Part of a small language model's weights.
Training: a variant of SOAP for these matrices, 84M tokens, 2557 steps.
Each number is 128 + 32 x the weight over its row's rms, rounded and kept within 0 to 255. Layers, rows and columns count from 0. Numbers have three digits each. The size before them is the row's rms in percent of the matrix's.

# layer 6 attention output (transposed), 128x128, rms 0.244, rows 51-63,114-127, columns 0-63
099:111149150114091180155164189175099105081173139109123065123133105138095142152208152165084140150085181083132118098146125115197183141121118151145148157088134144148096108109143110163136110114061108
089:153126171116115126100125168128153153092134129152090128116187103084124118111146103103193156137061113136136140151126137156125104154058155168110169210170160140065143132096131130141058141149136127
088:118122166116095153115115159106133080076128153158124099079161131154155116174158201111158114116119163103103136130151105095102055090082173138110121123106157107145123102086183186149078096132139143
091:167156079157111043158134100138115158112141062103147096128129135116139120185138126106122078127115161156170175086090126150188145122109169165136106156123115074128153115143160054112103096139187092
101:132073094135161053092188152081113125137105072142165103083099152123103130179137103099111168105126088148132124119132123146166108090165088168101165147141131120196118117093093192128106105145096174
094:104106187134144157160098126099135096152121082106142150098077113121149142118151178160177174135115047054092134087199113187107131079163062120095157132096106150169142118193132150116130144092147126
097:199124145146185140130141167112111089149112129107162133133098110156092150151122132171126163157136110147149147107114125124188094139126135180025142131189175115106139141125101112154205073091066137
103:092118172116081173153153152085095180117140144170126139101146157145099095109094094141104101092198178168206106151115187170196163136153132217090120140154160105159143147124103111121161147140139152
088:104135208126132153124125127142125122079185134157070149159112103111196140084126100099117139139186064090120118175143181103125119152161107098088125140093096147145116117133163148068157111141127063
102:156123069082168130138127086112096142125128135112063147163140107135171082122093134108162107123141082084141131159103086083081147115109115144069190169197095111074160159139152049077113152121119125
097:044190084137207093106101143145124134137101169153077087150118109106113183175141136133158099128073062174088154112103164145151100128119103064104102126096090063119091138148118137129106118138094102
103:092121155087097123125154130119108120103091117118166106100088153065103070141100135115088046158176126109110162150089082047044100101148157160127158098128160131154100136134154113134106116099107124
095:134080115094105163112151107133161086153103154143195089121142146096178158077099099114140123086165130161147142173145135131090155115148173173129114085148128124112132137064186109121173147127132149
113:114047133130093150136135114108112129125128107119107124175121162142140100135094157113089120149090125137132098163108129173171096101105100160174121161106060104121102136150093106133143134140151141
099:124097177164099125120126170140132133093132105117246097129164164124146185130126157120131179093085146152081168091107098094197159137078106110108081120149118107181101175119167139152114147079143128
112:104163114119110129179130074154068152110041143115196092129071156164161125108147146138090115150141136141108131123132141164086151138102147101122117086093063147112169107082106124069126164148083103
104:113107086101129136107136089152106150086135079125167126096087128097117096090096042041159142109128064173119125067112174113058132088179143070109131129119107099134103136129154081082093117149139126
094:112129140128122140054199118102142142106154119119131079166110136168191115121135128090149149162117110172106168116150080104129101134121075156154133135127072149137095145160123080134051111077112110
102:174155146096125089173114116156095095136089088101110081110106087128182117143118147070117106097101057112180139085164199113122170142102100129089076149131054087095110104115123110156123094085158122
105:143146094110130098150132056086170102120115086154086094144139132163107134120124097060126162172141114169109123116119110152123136128177144159112110106112149090126133191123169069134062184130141082
089:120132139125122068183109099137099158110140153115135064096099145128128126144109214103125143122087086147079070149086114120030128145091164165128144133074093153140113139108133130165083201143107118
104:091143108105126107122076096139099157122077148080164118132153140028158157134146173126129163172120156175092155091111132167130138134153100118101131057156182146152176145167181103084134138170084130
113:132092146122101100132071152075107138133164119086125121121072136159169160163063145159140122125100122140129154167122092135088124143117185117164116118151096107072071102196163167094134086086079097
095:168106139112124114153168152127142124109097157145182128145111128163137126173118148030091123146096140054076124158102204100126121134198100145161141160138108158137154082105118132076074124140133122
112:125177145150086109195110090151182125117137151087185166084124154128131137105130082140185133142156199209130112147141074135146152135149131138134143150198113102121126193115142144118130158122173123
099:102156124164090111170128150196103157173101165142087119104136080207136185109163112128170098159086180135121071140114092190147079145095136122158177169129129123103134185080083135165099211116077136
094:101150087170066118211082155123105149086083182104139151174146114179126145121183100109133128165071135165104189129094188132133107158069102123072109171119187167153169123119094193143077122161095094
# layer 6 attention value, 64x128, rms 0.246, rows 51-63, columns 0-63
103:142112107070105160120089133095093110189054089111080091092146151166153147101140096128089164112090090149154099157148146127106102147129110108176133072136071156114175166121095151153136107054155116
100:112093039139141132172094098189150147150127089111034116158124138126186141149136151142082110123150109164147150127175152107135138168149104124107150070174097096143051116145122107085205108141137113
092:153156131157105134181126100154050067131130157136109112204222136135134227116141116159152115076184153132136094085145178169095146135141113149107169161153142125171101090174156082159085151090081115
096:101129114174174187112156170107156118114097122160152141109074125153154135061134075130146169167166185151138104160082114150101123130059098086113121126190149173128054095126154058113144093128191120
099:155160151130117100141138113176143133100156124191053112176174062125186119101194144155097190193090092105170068135139146148116130132063155081105177128085106129137042108100116148127169155135167157
098:122096143108153129081129131197135136115147128128205112142166193095190090167156130121186105086069114121130151129109116124133098188116044112135129174147110145171111141109150070165116113206137149
099:156128117115127126093102085123078153136174083137083106157094089133127131116131116102155156107168130092096156186082084122128126179179066129105095113123136065127104152098106115073100077113078123
102:091113114149110166110157177191208085144116063104090120129128095122110146124119139115122108052107094113121189103127106173152124117135118132149124096140108122084132105139150152063101051064113097
100:146093119166146104153112115166128156193164163095172143109120129132110109097125074168188127188120152087097092119146103214120127130089131106147137090116173172094149115070145087159154138125086174
102:143148153119175122095168201199188117088165130155143112113109109145073110210095126132145133099148167115193137103117125176134116135115182147129135089139195091136112080147179165115126117140115138
104:183118166068104132107148109105132100091114135119154145091081119164123138117096156151072147101092147061111121173152163110163155104151141164094093076115114140140090167119140070132118130138100141
109:155133105039148159088047183122108141169177078142158135116174163071138125126163126117153165110090171138094120103154103131165121132136152148144126126173123125161124134094137143072161155149170104
091:171147149119142164166115108096135119111119104132128156087115203143119167179140096078106081081121183127098094111167140144130104061092163138137137112117097070066050127136171131144098095148148108
# layer 6 MLP gate, 256x128, rms 0.315, rows 0-57, columns 0-63
089:127174135124171129194116128124105141130145106117072110119106144019126143163125103197124131154194105117072092177110075083140135169113116096103168119162127139172160126129071155093180137084117092
097:118105160067045104110112212177175163128187147164167145090158102157139146135091085131103189147098135080125154174079162123155106193127124098161169162131106083124166124120136114163136120178158164
102:052090170167175100138057127118153141099193160141132120184123107081129091146118117103078141121114128105085158123175117149121143134165092142140158145139099143123089071119096150174102098126164100
093:074070124090160160161115141143144100157083098139130081149108139098191140147163124124153084118041135123136122144166147181163112134133124182187179088194133183154151141139187165132091097138083194
096:145152186104106109113082170117137131137109130199139152166094102062133149164135080103111101149112106130057144163149123159156137095104158073083180093110149110052055142127106095085058138121115125
100:143137103071133225178150171100186106148168122116069118197105120152088153078142170131072128153142079081125150121147103094161098151126082139160160124129146140147059053130169093110096118104118136
087:108129072136078097135118173099183106127134114112212187158113116167147128097177144139144176111165151152158142119100159157113148191084183102102095080150142088155141075129170106173151129180102132
098:184080084128157151127076123167177147124159152074110151146180198137173098123163160115108162140097125098127199118102122053102090147159112143106159081032126177123158077168196129127129143158131179
104:098103162138105153127096074123085088121195114165134137158080146157150158119141160066166095152120184126118120129161172107048137131068153166131076114094113155165109121162133125180134131152135109
101:130110140131108079064176131159151179134122125111132179146166122123143132161142172150092174168160127178169161110162103126161155090125143157092123147158168145155131125097118131127163112157172123
096:142131153137114174195051149099121079135167112082096114173121146091145096160155121137141104158104056127185137144124109110090167129134147121121158093156084118199111183121129106120066169140100106
099:170108137160157089120149088093158146139165076120166176086173138107158140116149185116154142149120110121107153115115151139128102099164106123127126138100103175181089096186213112193123150136114148
103:115152155100121083158134164165129165121131148114059094108093185134108082113099144159119113095117113199129109135124198127065170062134092138119080156159099103092150175112150135116125122095142136
098:100149143071158130138098150123113138174175130136141081163197131106108170114114084127153099124149076112163149092108115096094113130139122192058182135187079174118104125111134142085123135116087176
103:144116105027105153127147168123126135147106114113147149141161136106050090096130176166072160138144142113089116113098108128135142115071059112153132193144114107098101135160132122131176085126179127
099:162180091128171124171142111130160144142131105103163072159192088130122113132122138132123107122118122119122131141182110084136105136155131172166172068154132123107088110113155098112196193115140123
096:051134134179115149164154132196121140150092099088120106139091191148161161140150159134155137158134112144137136135088238092155104105127123146122144138049153161094102090089101096159084149148115077
098:142124177131112088159128129170128198184103115160152118103128113122165128193154101163124166157094097121133137163105141147132117179159109129078121119212082139142108169159192149102091110100112112
096:084107133104103111117195144089106163129140111089141095114130181118086116153138130121075111096136165108156150131109190134102170095169091162114109096143172117126093151132135132136182144152128091
114:060090160122124117141117139135103127114189070168158114140142120058103140107113086116192126142091121140136132125079120094103151086145119094134149095112134134134160126163121159149180107129129116
095:124164133092160078151099121145134191140136121107151153158126119165157150148132090199118128090145104103136182106146194122104123084103172154148080104172086088104149172088111136158147134071078150
095:128116152111082112128139093160117084112175114121106085118149112104147116168103047133124128104105084105071120101153112137110153092145111142155122165069111132149124132122110068148079074134066099
105:163150145156125100126129114158124106124081134104132174099102103108120136171103114106119149146128053113131170160186097163108219115154122181124145136157098120160141199044140128106076121188088110
095:184121116135129071103171092123159147152177167120198067147150166134086062084119117076099097117157144141139110116094162145144104135148142126079143136134106134138210099160168123135171107151164109
099:130150096132137189138122143163083153168161117105117102133077133212127101128165140155105064078145087129120120120101110155102115106093133101105104120166163180150156089112092125184100137068080105
098:095086104116089105129094098131166117142127094161183102144141072119127124157162192130148089100134130154197096140113146109117117140056101141111164056094129136126156124128077142160148113117136095
099:128116178122147117103088185142133206146095141146103133110135157127070115093159126123114141084171095124101095133145193116149123116127150142077123103075111150162146197125161140135129112141139118
098:105072148098108202147108135117124118134168163134178195053144121128145150140138086090122117138141101126070149134154138139161104121135182088164082127122147111196152123123098142160104124189138114
092:172096126097124130145019182114138087112159079146133135142090150160082090121117141122029140112097056146134121088101149131098128138125138088135130150126130072143126138129127094107134106105145117
097:125068129158090121141094092124108155155105173186167125166159142084139114144200128032147141146073153120116146114126130134103113121118135179157097124088146123138112085053150161152177138126135134
103:063167095124153131153108093145093147089126126049170099164150134085144110151124126100155182165146134150075156086154162190094179066083097106177120092157083125097042136107180150151122111117171143
094:164092137154122176124150099175151125079128130125100141090099162155140145092155078136143153107120133163111113122119170205140102095104146110089106115171172155146107144091144124118102084154162107
098:106110158110141098203126129156080126127130091139114132114080124116148110077144173112180132094142155098178134137166078083136094105108099130150167104141082145110105108114135102174085204170179132
095:135136084111103203066120153131162096125154079136150121144110044107091153106125130115126072217106122154075096094187137123123127121083148091184151079112167104130166160154162133138155123115129057
093:087160179165143129136108124146106059074161108117074159081117179118131141059151106084154124122139168155144092128119159093088128141081172146127151109114128096169153135106129093165096153186086105
103:127103127102121118178087143115131148134078072160130128074128131099132178093175137142139103131104122184170127134109105083095127144129125082067166136145109131121138137137110118156045161176096088
098:128136113156128123104118091111094100100147117093125131167133144065109118154136126090158126178093120106091082132157107132161175098120060167071117151179164144139073125149159146135136176129186106
100:120087127163111116123148150146127191142118149125200120139156147112128136130125125075144131107141088138095129099125159181118159133154161127116117094122106133099118153151219138126108144133131154
100:150165226115128180107122177098170126167132126147123088151098101088129145133095149168061182162158093093151125094074182152081106147122166170075202074157135101161125127124118135148166152095068128
110:104064142135133127168129143162110132123127098198165071120147176202162107136099109174137186160145126158115081112095092094095155093153126155085073138134102078083105154117099153138130150147122171
101:154106081133149149187116068103158094155069134202144102140142157179199073149120125152043082089137093139123087087127168144151127135115188128090139140158068180135100190171100133151134171098160118
094:168163072131072136147116124129112039135153144181059090145078118130130120202166097128098138065120188144158174095147136088141155099082130076172066133070150124141084150110166120176124145171112136
097:101104142101130164092141143149146101190195135104137067099091131122096183142142154147129128121091119157122149154118086140148095167163138127125132152096187116165117180153173181141116129131041089
103:127069121186186094155147106148123112112077092136099075123154132170118144205108182090133183079151105166138123095153134148157133076073099137089148084115100158153086124042100120128129199081183096
093:121076100105145113088090125139115182153138143083127129104076170137132128186151090192108177154133096175094143079083148111116105077139173090127117105027164179112113111111045139091099082162113101
102:117133130130153148132135173113137118157115168149100125100155120081151215113118120075119078109157137107158130124102176063130134117202077066127117167113145085092088132102174162185108083120102144
098:160128135044150135130149140186176137054091076117109123167166094116143141129110139158146124129101098110118066099144113114172108062203126147077070136163135078098159108129161108102091135131146147
104:163091136158139144099121157127116180052146122096083120175088119112166185125102060150139173108096148110134120158175113110105165084069082123126164180140114081096113137205109102121122123077067124
105:105122101094149052094182165140129153155128181123098129185108147127158119152118142119134087144153104109145174118102130102116105110174088148102200087118064145134126051116159183106058134121081124
099:212104129128157155112161128148130116076122069141100141076159074083150156140146075120150111162137111123154121085103164060170126052134098157188188151140091129112091112125123101154121085140136115
096:141146150146121151082156107105135112146163129134114134196151171099175137180137154136127194156087179089118082172166141140135133153143125154120137101162110053124149153148060148106084067130101085
100:082052135108141132080114117163182140095109067132167131126146145118115141161135133115093111123131087143114139129132148079167119074149046087137119090107133119116120143144186135129146154157152095
097:147112119094131160188158115125117148165128110102134170131155134154131106112072111120105112159126123106066109132140137145188141123109146104126208035155117090087090190154135141143118213132158117
093:090091179155147138110184167125123142119074103107149083091106167121098133173172075104110141189128145125161064100114139125166117114114082133127151045136111168178110116140159130148096135137095102
091:092168207159135175128135113152115195158116137154092130121117109059146199176109105149118146094091114139075172162070103144072120111115141107060120110206037078118155169114117147132102109129139108
103:105059147129143083116187133079070107101143137165142088118119121080156112147143127117126095138114096176134158134072129094163086145151148176113160154150103151053202181125173149087101130180126082
095:137095097027136118161149125070128135079181165162115116152145121117105107152148109118154100126154160103127057151116135114092126138112089125142120126120142112102158098139186190144222143151148128
111:119137172127094070121135152148127131097109103090142116083108096123149186109082114169098118071145077124137098049148150086100060096111144128179162175157100190084104113104123072142148067069125095
# layer 6 MLP up, 256x128, rms 0.319, rows 0-57, columns 0-63
094:153143157098141101132122096165126119060074088172149143127147095139110091088123116145167136134123110133130126105124139145135154170110159138096145145114214136099149151108191127155067135087089090
096:141032118069084161122088188129169108108204135144152117117114089109196157109117106166101162131134114128090158106122141100070084138124103126118108124158153126122175150126114106101153068108145114
113:071152174116149146196100151186134097131129135205120085148135119135106157144139138125158136072154124143168150138163095130206098115184132142121146094110113146096122117130125124115167124147138098
105:212129164124126165103058093173130158144073118081127166113135118090117156103140140183144162158116133100127164129095145138035117096106139121072114133092150105092145120181138100147121153122075086
093:066089119101135202066139164155098160150147077119122180073213117117057144180121156121107146124185173156188144141143131122114125165160071129147141114130139163199079128148159138141167117112113095
100:141145130103062255136094101102073151119111093098157182154111092106089118096154139129115165116145148064096092157126116118143148145088200169105145161146117084117138113119167151130147138097157099
086:176127124135092100107090206147137157142122129055163129156174131161146083082147066149154096102148131106143110144094197148148105157177152127103108168132117081122150094137063095147138083186093143
097:108140076157182107238157174119155171126117152125132123155134151168161144069098101121089078152141120103139153056152115095106147111207143105146116132136116160119075155141128062169103046069137127
105:133172134088126149196107098103131166139152142084135138169111154096155189163101110116135121126108173138068138181105157089072116178124135092106131089104137138110066176114095092110146085156182111
106:091168166105127099153119107083106167142131135129113154188126169056176114125110153104152082089156195142120128154114140164164103131096102144147151109129173109102190086179154171149113091178055112
108:104115096110101120077185141122151082135119146206170133110111118197148153123115122122139159162108206157067145136148147103140090131136124147131132140145077120080142097108146147179129128118183138
098:137083090115082171102092095190116098132148170125098128121074148155061123146107101157122125109099084142095068125122133179127166129145122169158132134113211082086139126114045147061130115107145185
099:159151183180138149158117092140070086051118142127202116149111075152089180135190151177178232178108138157131152091141119153159132170111163128122143159119144186083110089134141129143116081143130137
101:157138171129168109135116178122173188137122120113145146152185139106228114120096135122071148101156083175059127117091129111161114127090129131081119111133147182171067128110075149139120125079138158
101:141130120111154118136219091143179102104101203162108150140142108131128104123165106126084148127115128160101125103136130077127082063173127149098092159133156140140090132150148087170115177113068105
098:082088098134111135136176148111138132111102172136080165134095122116163070169104098120066170127114133099141100091150157112135106108127143094097095114188136113052123224135099187058135197162127134
102:090148186123127099111180141181054105067097162085143125088126102103101138101100112140058144150127082111132093154132145131125150122184162071120114113185105140135133085116122184091153130182164130
099:130142081151176089115212081118133108110108058083154149145127093079127154097077146097158118058159133160099085068126072196119157089091133133160145136102185081117060131125094092083105098128112121
098:152098158150147144172086085149177097064099140161112156146171043125184125127108134156161182162130080125124101126180086146145107141117158115190191154124108146170139139177178170102139116139152146
116:169166114143151125119133109094073135120156136126092103087156182102123052171116112165070148073139183059137171126176118145135177151120068153098147164131122134075088149160097122088137082194116084
104:169082152134133183161110086140156109102147061125040117106079108118119156117071137089111145153173183092095108132106113178128145104144120075131118118082107084116099129173157081093131150168151099
096:096093099052136123122144182185151140102127091120208139161128097110124102141111057109160113161129115080133171104061125120169122134138160174102151119125137114135120124099153131144104117143109091
095:137133112100134173129161113194164087229101134133119138108169121147156134122125140163117134118093084172126119092141122153096108137098137131101142178130153220137172113175127171146119121103093152
093:108070119119109116137185142139128161206189161177104110135097055135110124138149175082155121114114125200137110087094157158108118136182096148128134081095069121126143129157156114103182090132216156
104:172159127171115143141154118114135177136086176217173135121101133111151107101115149146062114141158180115131127114073102131126063122146155159122146147102198126171095106165146109130161103164166147
097:122143131149127157219078114154111107148072152162114189124141125104185121147163192187113185120063087157055163144146120146149091106174132132119157138113158113139102160137153132172174119095118148
109:132055172148145106080088152137140177145106148182107138101149152113179139115123118142096148057140042128088117128162146138163093136149178106088140069090095107141169205110139087126093157156156084
089:181151163124134159103105127103103099125110083153072153193095066184110167144146166144129127132140164152021088147108168189166092090178106117168082124124109140150120154095117148159171115194175181
100:197170108151099167137108104102147114155072073135175129149133185097107116112162107141172152079120138154143166139072183156154050118110124070111144109088158111134109158120104111141165104115137131
095:130160198179101161131166164116098181101150157035089128116140165071150071122108122120098129071131153148110180111101177116119182137064101086127200101157122110182137143125133162093143138112115140
099:134105135119141118165155087190089147035120074114159131101137162122144174181151098124147099112098111098133046149138159117119159098090162129083205079143160131109136135147180135150155132066085158
099:119150155162121168086157139213093165146178176135117133156109104154050102077122167151130070120097155122140118182168128101179140158134192174126201120091140125160145178068154150132111140140091103
098:122135077126182134128099163171148131169124104114145086106110124093147135140128135144157144113104067173184186180078108088145173161110126111099187086125102125188193120094140134088101146173105151
090:097089146179140170137106158078070130101129146107149118127067117134129146120091115190096136137054154103123112137148122117175115110159104140118156106118092119098173130191174093109138082099200125
083:152121161157142130128081105157114160081135125189131155141117162103113151188153101127175119086183132120148109118133152150143140089109084144075133082080113175099124135165130179111103159066139128
107:103157133137124128125105099137149076184166167109101112073071144130127147126175095158127119162151057158158097176115143130147094144071113157153108148109168108091127136093163138129152115155121143
098:132133126103149129108113165091103140093120143075093128163121096053192090113136120151127114087146094102122122113103084099154140141104125154133207098141148111076050107124110141193102197103103100
093:101151087115114124147103148144115127106130139169173073177190145184111164065192091123167097061110159167155155131124089146142156182122157133158111142125167127132073135095167181162098182124093146
103:147164113164136084099080097114157171089048160130141131084173103133097147075150101120108142113091172164163179127149133128097155155173103147156172129134088103112138129108087112153125096110150075
102:157133081076107166148108131135088163137064083152087197130105158138195158111094161118132102084119144155140143098183133167129034171107162124113132158123132188122108114078091134128111160168107142
099:175123192122100090096161117151110146167165163126179094101141144077142187160138182095086188173144187136140161201176112124127163063138144139086091121107169155175168126116109156179095081106106183
098:133148134120062072089120125135141103096082136156128114105177126131088103153135157103152217143131141145087160140131158175090145162073090077111127131092157114095151127099122126210108116184157147
094:149166109085120132118101141155104131149126123128161094139133132066115146063162120163077147081172134107125104172137111094100137141093198127177194084160128120106140128167180128072175126084167148
099:106132124130131127137140159103120114124121122133135124169110097118099181179083118089114183123132135107041113134117147097077122033118159126133130139084146167067109036129135148190084090126182086
097:106088056118156187104127141134151119188122140109143139130114153128094187161118113118112151139105134113104165151101149160142139106133089188062155174101138184128109107161115142127115113126167104
106:138137131121186162145144116087077111078106149131121188098144188122124091145068179107130189199149088100161149080085113119152141159150157163074181104169148129111096148145110140145108148112106155
098:138124164121116109126175090135140079104137123095137069155103154088097095118133140135116133093092146077106126167137148188157123171126125192191092145141141122157188125149119108163120157151136145
113:199122161102166155068114145131139124114191166133093121194083109122145128135125037105140144141068150070102113172180181132110120122114067145119127134162183138073087117179116086118108071109119134
102:156161138135078145116184147193090138150146066132147102134068130128100144092097127128146142065112101180169160106112114116162161036147134099123157112104044097129097116055149136105149067106073101
096:185152098168108125100118080158120166095140166110112126190123156079169118139186141122141141124131069139044089139113114153161083155088175165133082123125093128117165084143105123141163111084135145
105:135130088179110139157065169195077123114140168084136100073080099141121155095141102127153125104129060192067119059155093130094089132166127168084115143121117209110087148142171138143188108125161134
099:136105110098137137169103122154131128093082142176113070122136123169149079148102081139175163134117162197157176178114116136120161150091121149157126129104197074053132167156109092117156126132123157
100:193086152165141139135154119140105134126159121146117141138183110159092123105169076145191158212143112092127149080083153073102096109133143091113105209091105118173126174136147118155173073136119095
092:124109159166166085133185152138091082083110127127187120181068158087117149194128139150124097101138119129145130169110116128116105129111146201143136129129062127132165151115100135127142146163153049
099:121090109119134162175134073113116073079135034145155132117134120084146180091111152183167123161177101106103107110166108086106150110118101143144083086104140073121163137156197092109123116095128155
105:094140098214156163084130143136172142136084101134109125118055112148110196078114074119094127117147111123060127155158129118118073147125063131116136170177180156116129126050096133125140191137085145
097:114132094058135126105193129116108099087163146156110102141168129141101151161117118044164154131136092147070042133112094084133089106141142130114156142140062115098101168152167167096230134133128131
102:147094150159138096092104137137128113094166117097073090119149105134108117198130085080089180157119158173074125107112099223114095090128132118072159136091090128090137089112115068152157098095131130
# layer 6 MLP down (transposed), 256x128, rms 0.292, rows 0-57, columns 0-63
091:175081156106074084157112128122082141105134147085085132171119177184164090114170147172120184087133127133114072166149159192116117050177100146122159104121107120149145095073197147142100142116112115
099:074131124088113097085112121153123151146138118150151085124128120145097115148152106085115093132125110063160157143110106127207152150061164107112092111119067129182164115165196147143094112134202110
105:130086199149129107140175138109098131078112126119111099170077082099168154092148124146159149093156101117155171134106103157124144091172113201174031107064129142066195157167134150143160127188134164
103:120210147152090151152100128121065098117152074162147160110128114135095141108169100082104128089128062155139109131088182158075164128133184117115074137118124091169150074102108078166144130095150096
100:135214108116143094076104161137115196130170142091164150102113140107123127150124122056043086175175033128129145143119151130149089145186110109117096132150136116158095122125152119103111193135144111
099:146105098120108141137087086114097146116091147159177115122145081112170127090230156137091115146146122135177141168190125152103091124136103155111086153157146129089152064149089092133116128083095093
094:136123142181114168149088132141146127117171130187115129087162099138100097089132136126114085157148254138139095155171157153126118086126104071114138134121145130161185077138097212113101115189184143
101:076152130125149031133120146149132066090128165124123104142144170118172184199082141100136188136118133066177181107131163067149141137100103133165167104126164114085105063139138151154089137180137098
103:101148069169171101098109156111100070135130095179122129102108110073114090144181123174141153130144113103044069146129093116152094135136098090138101111155059072139183085129130189174077114087175131
099:089139061055106088105119092178173149094110163078109101141145159093135113149102149135120140108142043129152140139142113139123094118167123132149095210127167112154100068136138121133144104108180166
103:103106085139143064140136093093163114136083145140205176093096083185093142112123109111131111145108162145153136119116152115149137161129083145136104181087144166092131131119160187124136126116156142
102:148108132080051135141119114165150100112121153173071124134139072081138155133127124154121139129143097153130079101140171136159122108088142073158139123129128170123119136173116145108096153164158134
095:154140139110136154121109138175086106159090156089170129090148133100124104127138118125139130121153228149136111145130114131145183138133115190183126152121106136104172101153096154130120131110096161
094:133104138089125149118125121193117165074143116142170121164139109179121122073140103113116084094091145093192123100132060140147159162140113172158102108095132135150171128124086107110111174157079152
099:162135095100190096132111117156176084154091146134094103028095129117148153170173087180085131110127122138120145165146148141087172119143152143142169106146129108125202172129162103158146071094215131
095:086170107107141118116141150145131124114094094144148173116153168093084138083126094218132127100069094116115143135099128144098132174149049151173078140105131178171073083121134111158110099158124123
100:163113167181121122124110062150098136061087135135101118140103194093152121132143154127109163105133140154103115136099099129150147144129130173083088107109172101098176114170099164144139072139130113
093:222133151130166123109042143106128139135141187167082111090123069104184180147087165120119187161162147113153093103091124147132101158102141097149127145166122168163131134159138068170126100080130120
099:100142081097121137202127101114110127154132094132148136208112163120175082148167082132137134175097020117104083161143115126146145104126108158115148103135134116089078134075124093119134140105151090
114:157120117074075149081094119118135165124082128147172102125121224089136094142138150145138134117128161130129132142114101154209126119129088119095157110104177169137141097119052119086116155142095135
100:115134100176169194090175137079131130169127132153191118091078101119139188139140122145146170149129147093100138081129140134162144172159137128141127058137154138107173151175154203183078102143125155
092:081189146182072155155149081202105158125124122094080093140124169155134143129164111188115147127134072072090190107052132138157108135101064066136153099108140115136182105069103148109161122168191144
095:120103160173131126151115096119085051141098083151115087108144139116158146129098175124111133098140164179131119130105148122107176087131115136146150107142104083084154162134147102084170127158181118
094:071125183166078122131108100121109135139152105138134106134154152148160164125135170178132154086154104124136155084119137103108121113186100068129096144093083139149142105140094123117109115154148146
099:076102095157107097122111138213159138166140113150106086118096089193154162146102109074113143123140175096157125151165136117121105087063162121086121112163068116188124057156117156168233138164097156
097:105054091113134128087129126140143073105098129146201118160110169067080120144090150129067159126134160182113112053111136147085100071168131204136101063153125129102089112118177139126095109084108161
102:104144132115148116156190066147186122106135110131133098121176061108109101161056117123096130159127225046096133093103174143145127121105121149058206133102135115141127135102168108170180137121061124
098:180163075131168135081097144114073102108015100135150109140152110133120092124160091120066099157069080180152144097120078141095085147161113130110155156086132173092128129064159146148171116118107112
097:092151148076150049138139170187086166189123095071147139098134125089141141137195147144120182081155116129168120133119145141139136116154101129128116146142114055138181108135098111143102150083105167
101:147140152115105118157111142166085150129094191141096127163100119091070114120075157154102079121163137137119136175129118063118162120131126059071111108095105134160113143103116047144146166156124139
099:139160166112165130125097126175127137165074134178134098084176139089165147138110072137136122030130166199201140125118086183117120177106099097134095163134121112135144123131118136157149112115146129
096:093125138136180093053114117151126138075151111101116094167119159094132146102136170112081066163101094150147071145068130129090110141106188172187052144109168092109115120148093080096097155167110166
097:130147084108128163115107121110079105102150101132102178102108087137111069138171134130077170110155114167130102157099148069068104187132112121105112137172068150158136169124143126121164102143137135
098:156124147117109152164111123106163098124078183142175123140134155134089147138111169159134154097160133116105120151178110112167073117091077167121110085219112126087113047117119114141119078103140113
096:116128127107146114116151128171158182145129114135121068179239109145035115150119130138112157107119188119155139178141121168175083111097118146114130109078127150129088161129091166112146118092146197
100:118133118108140115124112150083170123114159128128171118162136182124121162132165131139174126108116173178137126083128090063150115188099116098127077095142114117106144124164091147182142082137114133
100:138164102116170117160139115174165133041096105076071120102152116142120111207122045116093122139121170149144089152156121124070105135106061142097123151137142195178109093155083090100188092148157052
098:101150107118124158116161194115108096126101121116081120120125109118122153105163211145094121135120095137121208142123131149105114207137102104117033104108111189107178163181167175127159121113162114
105:119084110207076134133106163134121191119127152175177196079090182075146154091117163126167144149118129085193128104134121110057159159099118152145120149184112116112177078139150120145121090155119142
108:130122083138115168040129143156089165153188086115160118115132098156101126123099098113135125120184142135112085086139140122144126158119129148127112136127137143089104180118155109184099119135108120
098:116148088142153144130156081156123068084165153082087139179140127116144127089119057161116157124124083076086115141143096137145134174064147110181136087136068111123186120149095137117170110127153156
097:134113129147194123080144112182134202097166147129145151124162128124106105159145048119112144152136143127145141136132088080107137073128117116140172145230158124122164186180093142115094102137149111
098:121093083145154167198138175103073089131105140112115125125102092156115073131205159097143069112116122113119154160149129083194155147110113140141090125161106085109087099079147108177176106162109153
100:170129117160122078154147136184153175143075162087080150122069144125129152136134106121089154108108194089118064113189135133169164121137146141149151174210130076142167105098129129134141078156097080
097:161103080103153107116134150046122139125135161154110122110130116137154105104129118142176154173187130152193067122177121157121129143126116083104158109115162206112103150134088147057147115153132072
105:143169155112100166118171105119189113114135210094128123138143142137149144108120130144111140103118156129122147104170105127089120168064138130178148137124153113222142148103171180075147125138161125
099:117130098146109106181120132101156096087158064168108093159093083172106197131137123118135111137175126135124133115105120146079155090122085136161121170190142117126089128155173115186144169100108104
111:186103178156159146112129132131126207116146134083108177118135156118181135109143197185141146097136188134135139112119133099119099098095111085148090123130106151113141114221128171101156174143159145
104:189167168136087127160072119083118151160125149087145140104147110114149123116093089118169144100170169097146149119062129165129090118158123109172156088141132114126164178099124248110134154123115102
103:140140124122162123159144126091144136114109168113141057109142133097111131157105153114143110127065068096133148166178117055167179145107106075105157159138176106160099108142134125093096183161118135
101:179134119162186092112128157167178120074125141111113128095075133130185136164118098102185082120170070101134147159113136147131124176103143112131123113144120111142143159127128075103152167099096121
098:085093110155074125123109118083110107128200148129152137143128145144148174181251150160093125175125121193139180111164121112115129119115149067143095128094152044053134103183150172130166175107128090
102:156099129133131120123137133126128154166161164129098152049118108085146098100077149135138145151145104144106127095136133137127169114133148090148147109132172080110159107136122090086126087158120140
098:136156095130166113125166127089088098155087173145100034176148156100149157175192123159136099136110103048161098101155121179130160127106182082095116112101088207118148115139087145144126116103125156
096:127128125155130139199183193129161109139130120137137139108164102090130123083153061153131100107098153172147113151111114153126137161148165175166110065108153153103058168115165149072184119155091108
095:114186137147110130117099107122098088113071139123121104123130134144128090133057047144171134148094036178131176094093092141187060124113155057138130110112114156182136096087164115222149175133145105
090:109140120176151107085125133164109093149064119109199084160152198165096132099135176162138061088151135164082145157120112103131080136151150122133175136134113137130088124107114106156118117117105109
102:128132109145128132164140083062104097147055136097166073094183199145126134141158135092150118165138177128099117170145138152109146142095145085154090179167161109122161131122146147105142110142172103